config.yaml
norm_place: "pre"
rope_base: 100000.0
qk_norm: false
init: "normal"
init_std_o: 0.0
lr: 0.00542
beta1: 0.95
lr_head: 0.00809
Each number is 128 + 32 x the weight over its row's rms, rounded and kept within 0 to 255. Layers, rows and columns count from 0. The size above them is the row's rms in percent of the matrix's.

# layer 3 attention query, 192x192, rms 0.156, rows 63,95, columns 96-191
size [118 111]
[[ 98 106 109 132 115 131  55 143 126 111  87 189 149 118 126 135 140 124  63 147 166 146 163 149 116 141 190 108 186 145 155 121 164 146 118 148 161 168 119 137 100 120 185 154 138  84 221  81  79 156 181 109 144  89 136 153 189  79 180  97 124 133 118 174  92 150  62 167 128  97 166 159 118 129 120 120 159  93 118 160 168 101  68 137 127 130 159 136  95 121 127 120  96 155 107 117]
 [146 165 140  87 146 158 146 182 147 100 110 132 136 139 110 116 192 130 143 120 120 154  48 142 204 126 116 157  99 116 150 139  69 137 133 110 106  69  63 115 115 137 112  90  87 151 133 162 104 175 148 135 193  91  61 152 150  91 163 105 146  92 124  83  88 128 200  46 138  73 147 145 152 107 107  90 139 128 183  95 173 116 123 181 118 108  92  50 134 116 143 203  99 118  68 130]]
# layer 3 attention key, 64x192, rms 0.156, rows 31, columns 96-191
size [112]
[[ 97 131 106 154 134 127 104 101 138 136 167 122 171 181 143  75  71 111 117 174  88  94 148  82 117 113 120 125 122 163 151 149 207 152 134 133 105 176 132 155 187  94 144 125 130 164 158  77 142 118 122 143 135 107 105  62 136 135  95 139  84 191  49 113 124 134 128 144 158  98 142 112 121 134 121 167 123  97 107  91 109 100 145 187 151 115  72 136 116 100 134  65 172 140 226 128]]
# layer 3 attention value, 64x192, rms 0.141, rows 0-7, columns 96-191
size [108 109 112 105 107 110 109 102]
[[ 55  88 124 167 157 153 162 122  87  87 142 102 146 150  51 166 100  81 137 129 132 122  61 149 140 109 127 133 147 143  80 126  96 126 141 129 107 124 156 118 197  68 113 104 139 117  50 143  96 114 143  85 105 104  74 139 106  89  58 163 135 138 144 139 125 105 100 137 131 144 110 115  68 150  92 132 160 118 153 110 109 130 133  82 130 121 201 147 117 182 121 112 128 162 138 133]
 [ 39 160 160 184 135 109 184 132 134 123 154 150 136  94 139 188 118  90 183 138 168 173  59 142  79 191 146 134 103 115 146 132 152 198 149 157 124 152 161 141 192 129 172 106 143 124 204 196  74 118 110  68 135 162 140 126 140 127 101 145 113  73 142 161 109 115 105 116  89 145 162 191 123 167  82 125 118  60 106 126 154 135 136 129 149 159 157 128  95 131 106 141 180 164 141  86]
 [121 107 144 169 107 187 103 111 130 122 126 117 149 137 160 138 150 125  96  92  91 148 119 153  32 125 121 170 152 105 158  86 131 144 149 136 120 136 131 111  43 102  84 177 156 116 106  99 134 161 164 167 164 136  92 155 103 121 159 134  88 100 124  89 115 196 116 116 106 157 146 100 160 101 154  91 118  99  78  92 121 195 170 155 171  56 170 124  78 113 163 173 113 121  69 159]
 [115 113  73 141  79 104 127 173 128 133 118 105 166 143 107 111 115 162 178 116  99  69 131 110 117 116 172 121 152 179 112 220 136 132 139 154 146  75  62 178  99 107 117 131 180 126 114 166 137 193 141 139 152 147 105  76 116 142 127 153 199 140 187 101 124 146 126 179 125 202 125 188 113 176 133 173  89  91 156 161 118 161 191 116 164 115 134 122 117 112 194 111 143 154  96 118]
 [165 117 149 139 104 107 102 117 117  66 117 140  76  89 165 137 150 185 118 166 190 168 118 172 134 112 141 153  78 112 121 160  75 112 123 107 151 127  75 167 103 132 157  74 147 215 116  72 158 156 120  48  94  95 151 115 102  95 150 133 142 110 143  88  89 144 156 141 127 161 163 131 110  69 114 143 120 174 143 128 104  57 138 113 121 145 163 110 156 140 161 119  47 153 137 126]
 [166 167 140 161 104 122 200 104 146  88 101 159 130  84  80 118 110  83 140 128 140 167  92  94 154  97 144 127 131 152 187  42 135 179 133 142 123 142 127 141 119 129 161 125 103 166 126 172  95 170 118 129 133 124 167 107 121 109 113  83  46 167 106 116 151 123 128  77 136 127 122 185 125  60 171  54 189  65 107 147 102 116 161  80 126 160  53  75 104 147 114 138 118  98 148 128]
 [111  71  87 119  92 169 198 180 120  78 132 173 113 112  93 154 188 111 113  99  93 162 141 173 133 174 110 144 147 111 146 130  95 161 131 128 140 144 117 160 106 130  99  96 134  91  85 130 162 149 146 155 110 150 130 141 131 139  95 137 124 125 105 152 105 135  76 109 104 126 127 137  84 125 135 214 134 143  82 125 133 124 116 188  87 143 115 173 120  90  84 120 108  84 140 145]
 [147 109 134 161 106 178 161 159 173  71 162 158  97 104 121 101 182 125 154 129 105 169 124 122 143 119 162 100 180 136 111 170 105  99  87 127  98 135  60 140 115 112 116 164 102 121 134 167 132 120 195 201 101 135 158 121 194 163 134 114 112 136 108  86 170 165 134  72 132 139 112 116 142 105 144 112 137 155 160 145 156 117 136  90 175  92  64 136 128 133 127  99  49 153 149  83]]
# layer 3 attention output (transposed), 192x192, rms 0.217, rows 0-7,32-38,64-70, columns 96-191
size [105  96  94  95  91  90 100  95 109 112 113 106 114 112 109 107 109 113 101 110 108 115]
[[ 99 155 119 183 142 105 138 139 129 180 148 149 103 161 162 167 111 108 158 138  79 121 145 103 136 101 177 163  99 136 160 104 180 133 115 132  96 162 122  65 105 140  95 118 167 137 124 120  85 119 165 189 129 117 166 130 181 181 135  35 112 150 157  74 139 177 107  87 125 130 157 182 163 110 159 127 111 180 156 190 147 169  97 107  76 148  89 165 157  94  94  44 137 171 144 103]
 [127 174 142 114 197 149 109 124 130 147 136 102 157 127 107 112 172 122  81 187  84 164  75 147 155 126 104 107 136 161 149 114 112  80  86 150 120  76  48  80 137 126 160 123 124 103 139 104 104 172 187  74  60 170 141 172 149 120  52 104 180 205 116 130 175 169 122 154 123 173 139 124 130  88 128 128 160 124 138  68  90 140 164 129 110 156 113 118 133 139 139 103 141 101 150 122]
 [154 178 107 138  90  71 164  52 132 121 102 170  98 220 193 146 182 127 103 189 154 120 129 119 138 206 109 160 124 113 136 104 125 156 113 136 119 114 155 127 201 150 174 111 157 167 101 128 178 113  94 114 124 119  91 137 143 135 107 120 117 122 116 139 134 140 158 109 176 102 146  81 192 156 134 125  84 177 141 154 137  97 139 134 116 170 141 188 166 134 142  99 153 102 157 106]
 [148 146 108  58 186 143 107 170 103 142 164  59  64 116 202 171 155 106 115 109 141 104 174 162 184 112 139  95 136 142 162 128  90 126  75 124 115 161 151  91 111 137 205 174 125  92 146 133 140  88 113 169 128 127 106 107 103  96 141 133 112 113 122 143 161 126 138 117 123 193 127 119 108 131 166 176 183 102 194 167 173 134  94  80 161 128 137 104 179 109  57 141 190 150  89 166]
 [128  93 164 161  85 132  80 133 163 143 137 149 112 145 131 141 100  63 102 125 100  86 121 143 144 211 115  87 103 116 123 141 121 139 111  97 151 118 109  79 102  76 122 102 166 104 140 142  55  79  76 175  92 150  71 187 100 126 148 150 139 165 145 156 130  85 121 138  84  97 112 132 143 124 176 126 131 117  90 113 138 137 103 141 157 152  83 127 172 173 109  50 120 112 184 122]
 [ 71  97  99  54 133 138 143 159 129 133  78  83 131 128 147 195 107 149 110  97 127 166 134 148 185 196  81 128 177  62 154 156 106  93 163  96 145 125 114 129  84  98 146  94  74 118 135 169  89 114 172  82 123  96 127 132 127  80  77 119 120 125 103 150 125 139  79 195  95 138  97 152 118 147 145 147 159 133 154 162 139 162 186 111 100  71 167 145 128  97 130 135 144 100 114 190]
 [155 121 138 141 138 111 157  97  75  99 150  35  96 169 149 159 116 148 110 155 158  77 137 120 164 149 178 129 157  90 127 113  63  85 104 142 122 160 109  94 159 137 174 141 111 102 190 121 132 124 147 159 120 122 112  74 112  82 136  81 109  79 116 153  75 145 112  57  81 160 127 165 124 118 123 109  55 135 109  92 182  72  79  88 176 182 140 160 118 158 164  70  92 190 189 170]
 [115 126 126 139 133 182 112 132 109 134 127  91 154 161 173 186 150 161 119 110  82 105  96 158 130 155 164 163 135 143  91 111 150 126 208 152 159 190 100 131 145 122 128 145 157 120  81 146 179 144  97 103  97 149  83 163 137  86 137 104 116 103 198  79 111  69 146 119  84 133 166 138 110 149 133 161 120 156  72 110 119 143 181 116 115 174 155 121 189  97 138 126  84 126 138 128]
 [149  68 139 142 180 102 119 101 111 126 158 160 145 111  98 119 130 163 119 152 178 179  92 100 102 164 134  99 120 145  70 189  83 123 184 135 160 138 120 109 119 168 103 120 126 148 106 108  80 128 143 111  76 179 151 158 153 129 193 173 213 139 119 160 158 127 111 123  98 146 137 140 121 128 100 167 118  94  84 129 151  78 164 172  94 184 120 120  83  64  74 150 167  84 166 126]
 [120 119  92 110  80 124 122  91 139 142 141 134  84 162 164 146 132 137 151 115 125 170 194 164  92 154 172 196 148 111 100 138  99 161 203  97 155 140 101 130 107 161 101 166 104 125 143  81 149  94 136 193 136 106 115 130 157 128 151  87 129  90 116 114 103 150 148 119  96  88 181 144  98 100 105 159 116 188  92 106 216 176 148 164  85 177 119 123 147 160  71 123 132 156 151  50]
 [133 115 132 129 156  31  99 181 137 103 117 147 197 143  95  88 100 124 100 113  90 139 173 151  85 133 117  84 101 120 190 135 179 151  70 120  59  96 120 130 140 105 115 141 159  91 114 162 115 208 147  82 155 107 126 122 165 113 124 116 114  99 153  99 108 110 100 142 106  89 115 154  58 137 104 201 175 119 151 132  92 114 128 164 177  81 143  93  77 107 149 170 119 154  95 133]
 [145 112 155 109  89 145 139 112 151 136  92 184  91 138  88 130 142 140 146 123  74 157 143 127  48 133  96 133 142 154 200 129 143 152 145 179 105 161 144 117 109 132 145 111 118 139 118 148 111 146 124  94 174  88 113 200 225 100 144 129  82 111 160 168  97 115 149 155 110  64  97 117 172 128 104 126  74 145  56  82  72 115 137 111 146 114  94 122 124 137 121 126 133  76 148 126]
 [128 198 145  76 113 165 156 132  79 124 136 110 128 160 132 139 155 151 152 129 140 157 137  95  62  66 135 176 140 189 183 141 161 142 115 118  85 153 123 114 188 123 151 125 192 113 191 115 156 102 192 144 126 101 101  46 103 140 176  88  94  97 126 164 112 147 120 104 138 170 166  90 144 162  91 107 179 146 134  59  95  60 163 162  94 119  95 141 120 136 101 141 138 127 103 138]
 [ 96 186 192 189 157  67 147  87 142 174 113 156 150 143 108 114 129 115 141 121  98  76 109 124 135  74 222  95 101 145  45 135 132 125 117 197 118  88 103 148 159 149 116 166 128  89 111  64 138 134 179 128 138 167 150 136 110 124 215 161 161 126 117 135 117  91 134  94 104  82 121 170 121 126 137 111 158 138  96 175 156  88  96 115 165 147 189 109 125 107 164 114 152 146 137  78]
 [107 111 147  66  56  90  92 123 154 169 134 117  80 151 123 163  88 110 117 176 111  98 151 100 131  98 163 154 137 122  91 134 187 152 137 105 146 136  93  90 133  97 112 145 131 133 103 135 170 122 118 103 150 144 156 131 108 104 127 170 103 128 128 130 197 118 173 137 139 140 105 157 102 129  71 142 207  91 160 186 149 187 136 162 162 119 125 186 123 124  93 168 112  92  86 112]
 [119 176  95  87 131 163 100 153 117 101 108 150 141 139 114  82  99 112  85 118 116 114 133 109 168 122  95 102 164 110 182 119 144 134 144 112 163  62 105  93  78 114 142 128 129 141 137 159 158 181 127 121 159  80 120 131 151 122 129 116 105 106 170 201  88  64 164  74 101 137 111 122 142 140 149 143 194 134 220 164 149 155  79 176 196 101 160 151  94 124 148 156 139 144  70 107]
 [ 77  72 127  82 102  68 127 119 129  96 107 169 163  80 102 123 129 122 164 137 211  86 133 115  90  65 139 128  94 112 117 158 185 146 125 114 104  73 162 170 124 113 144 121 106 137 114 139 184 113  39 159 208 146  94 132  54 145 192 113 112 104 152 130 103  97 139 123 192 102  95 100 170 118 156 127 130 116 189 168 104 121 110 135 159 115 134 139 130  92 157 160 115 138  95 160]
 [ 85 120  41 138 130 196 125 116 133 172 149 114  98  97 128 130 109 138 116 118 159 126 110 121 150  73 187 106 133 146 104 185  95 132 131 165 153 110 111 142  91 143  62 131 103 140 134  71  83  76 112 181 137  97 195  83  81 139 208  53  99 157 112 140 147 126 130 119 120 114 136 127 100  98 154 120 150 135 115  87 107 129 101  70 101 113  72 118 106 164  88  79 143 134 138  84]
 [114 105 149 167 127 110 110 102 110  85 124 155 160 118  57 177 134 111  87 113 160 188 151 128  72 102  90 129  97 107  90 181 118 102 145 132 141  62 138  85 112 137  79 145  86 154 103  84 115  78  84 163 109 172 162  79  83 109 144 116 124 115 115 166 128 166 123 162 137  98  98 143 133 127 158 113 101 165 121 104 148 131 104 171 137 106 102 118  43 160 182 165  69 127 150 135]
 [144 139  87  63 160 144 145 137 181 200 105 113 154  76 169 169 110 141 152 157 184 156 128 116 142 118 187 113 118 146 126  95 143 125 176 138 153 104 198 136 130 180 119 115 104 117 161 157 137 148 127 147 164 126 144 158 195 126 110 133 173  87 137 104 124 124 132 149 122 109  98 140 161 129 114  85  75 111 128 191 104 123 141  91 148 170 155 133 118 127 161 171 113 159 169 150]
 [144 101 148 159 115 142 132  96 173 112 165 170 137 144 167 144 120 132 122 121 139 121 124 138  93 124  48 107 119 164 122 113 129 161 143  65 145 148  84  62 181 105  88  70 121  75 100 115 145 120 104 171 166 121 116 127 128 182 124 141 131 161 162 150 125 122 144  54 166 166 162  95 205 110  97  94 109 127 122  99 144 175  93 133 105 136 152  66 107  80 138 165  91  79 186 104]
 [ 95 151 132 125 148 136  97 129 130 109 105 167 150 120 109 132 124 109 125  92 114 160 107 122  69 137  60  92 115 137 148 139 138 123 161 187 109 145 142 146 103 123 116 118 129 180 117 171  59  68  96 132 170 132 143 100 183 168  95  68 187 146 129 191  76 134 113 176 140  81 164  97 120 143 151 144  70  91 187 157  91 150 145 145  75  74 139  63  74  87 145 150 156 110 126 152]]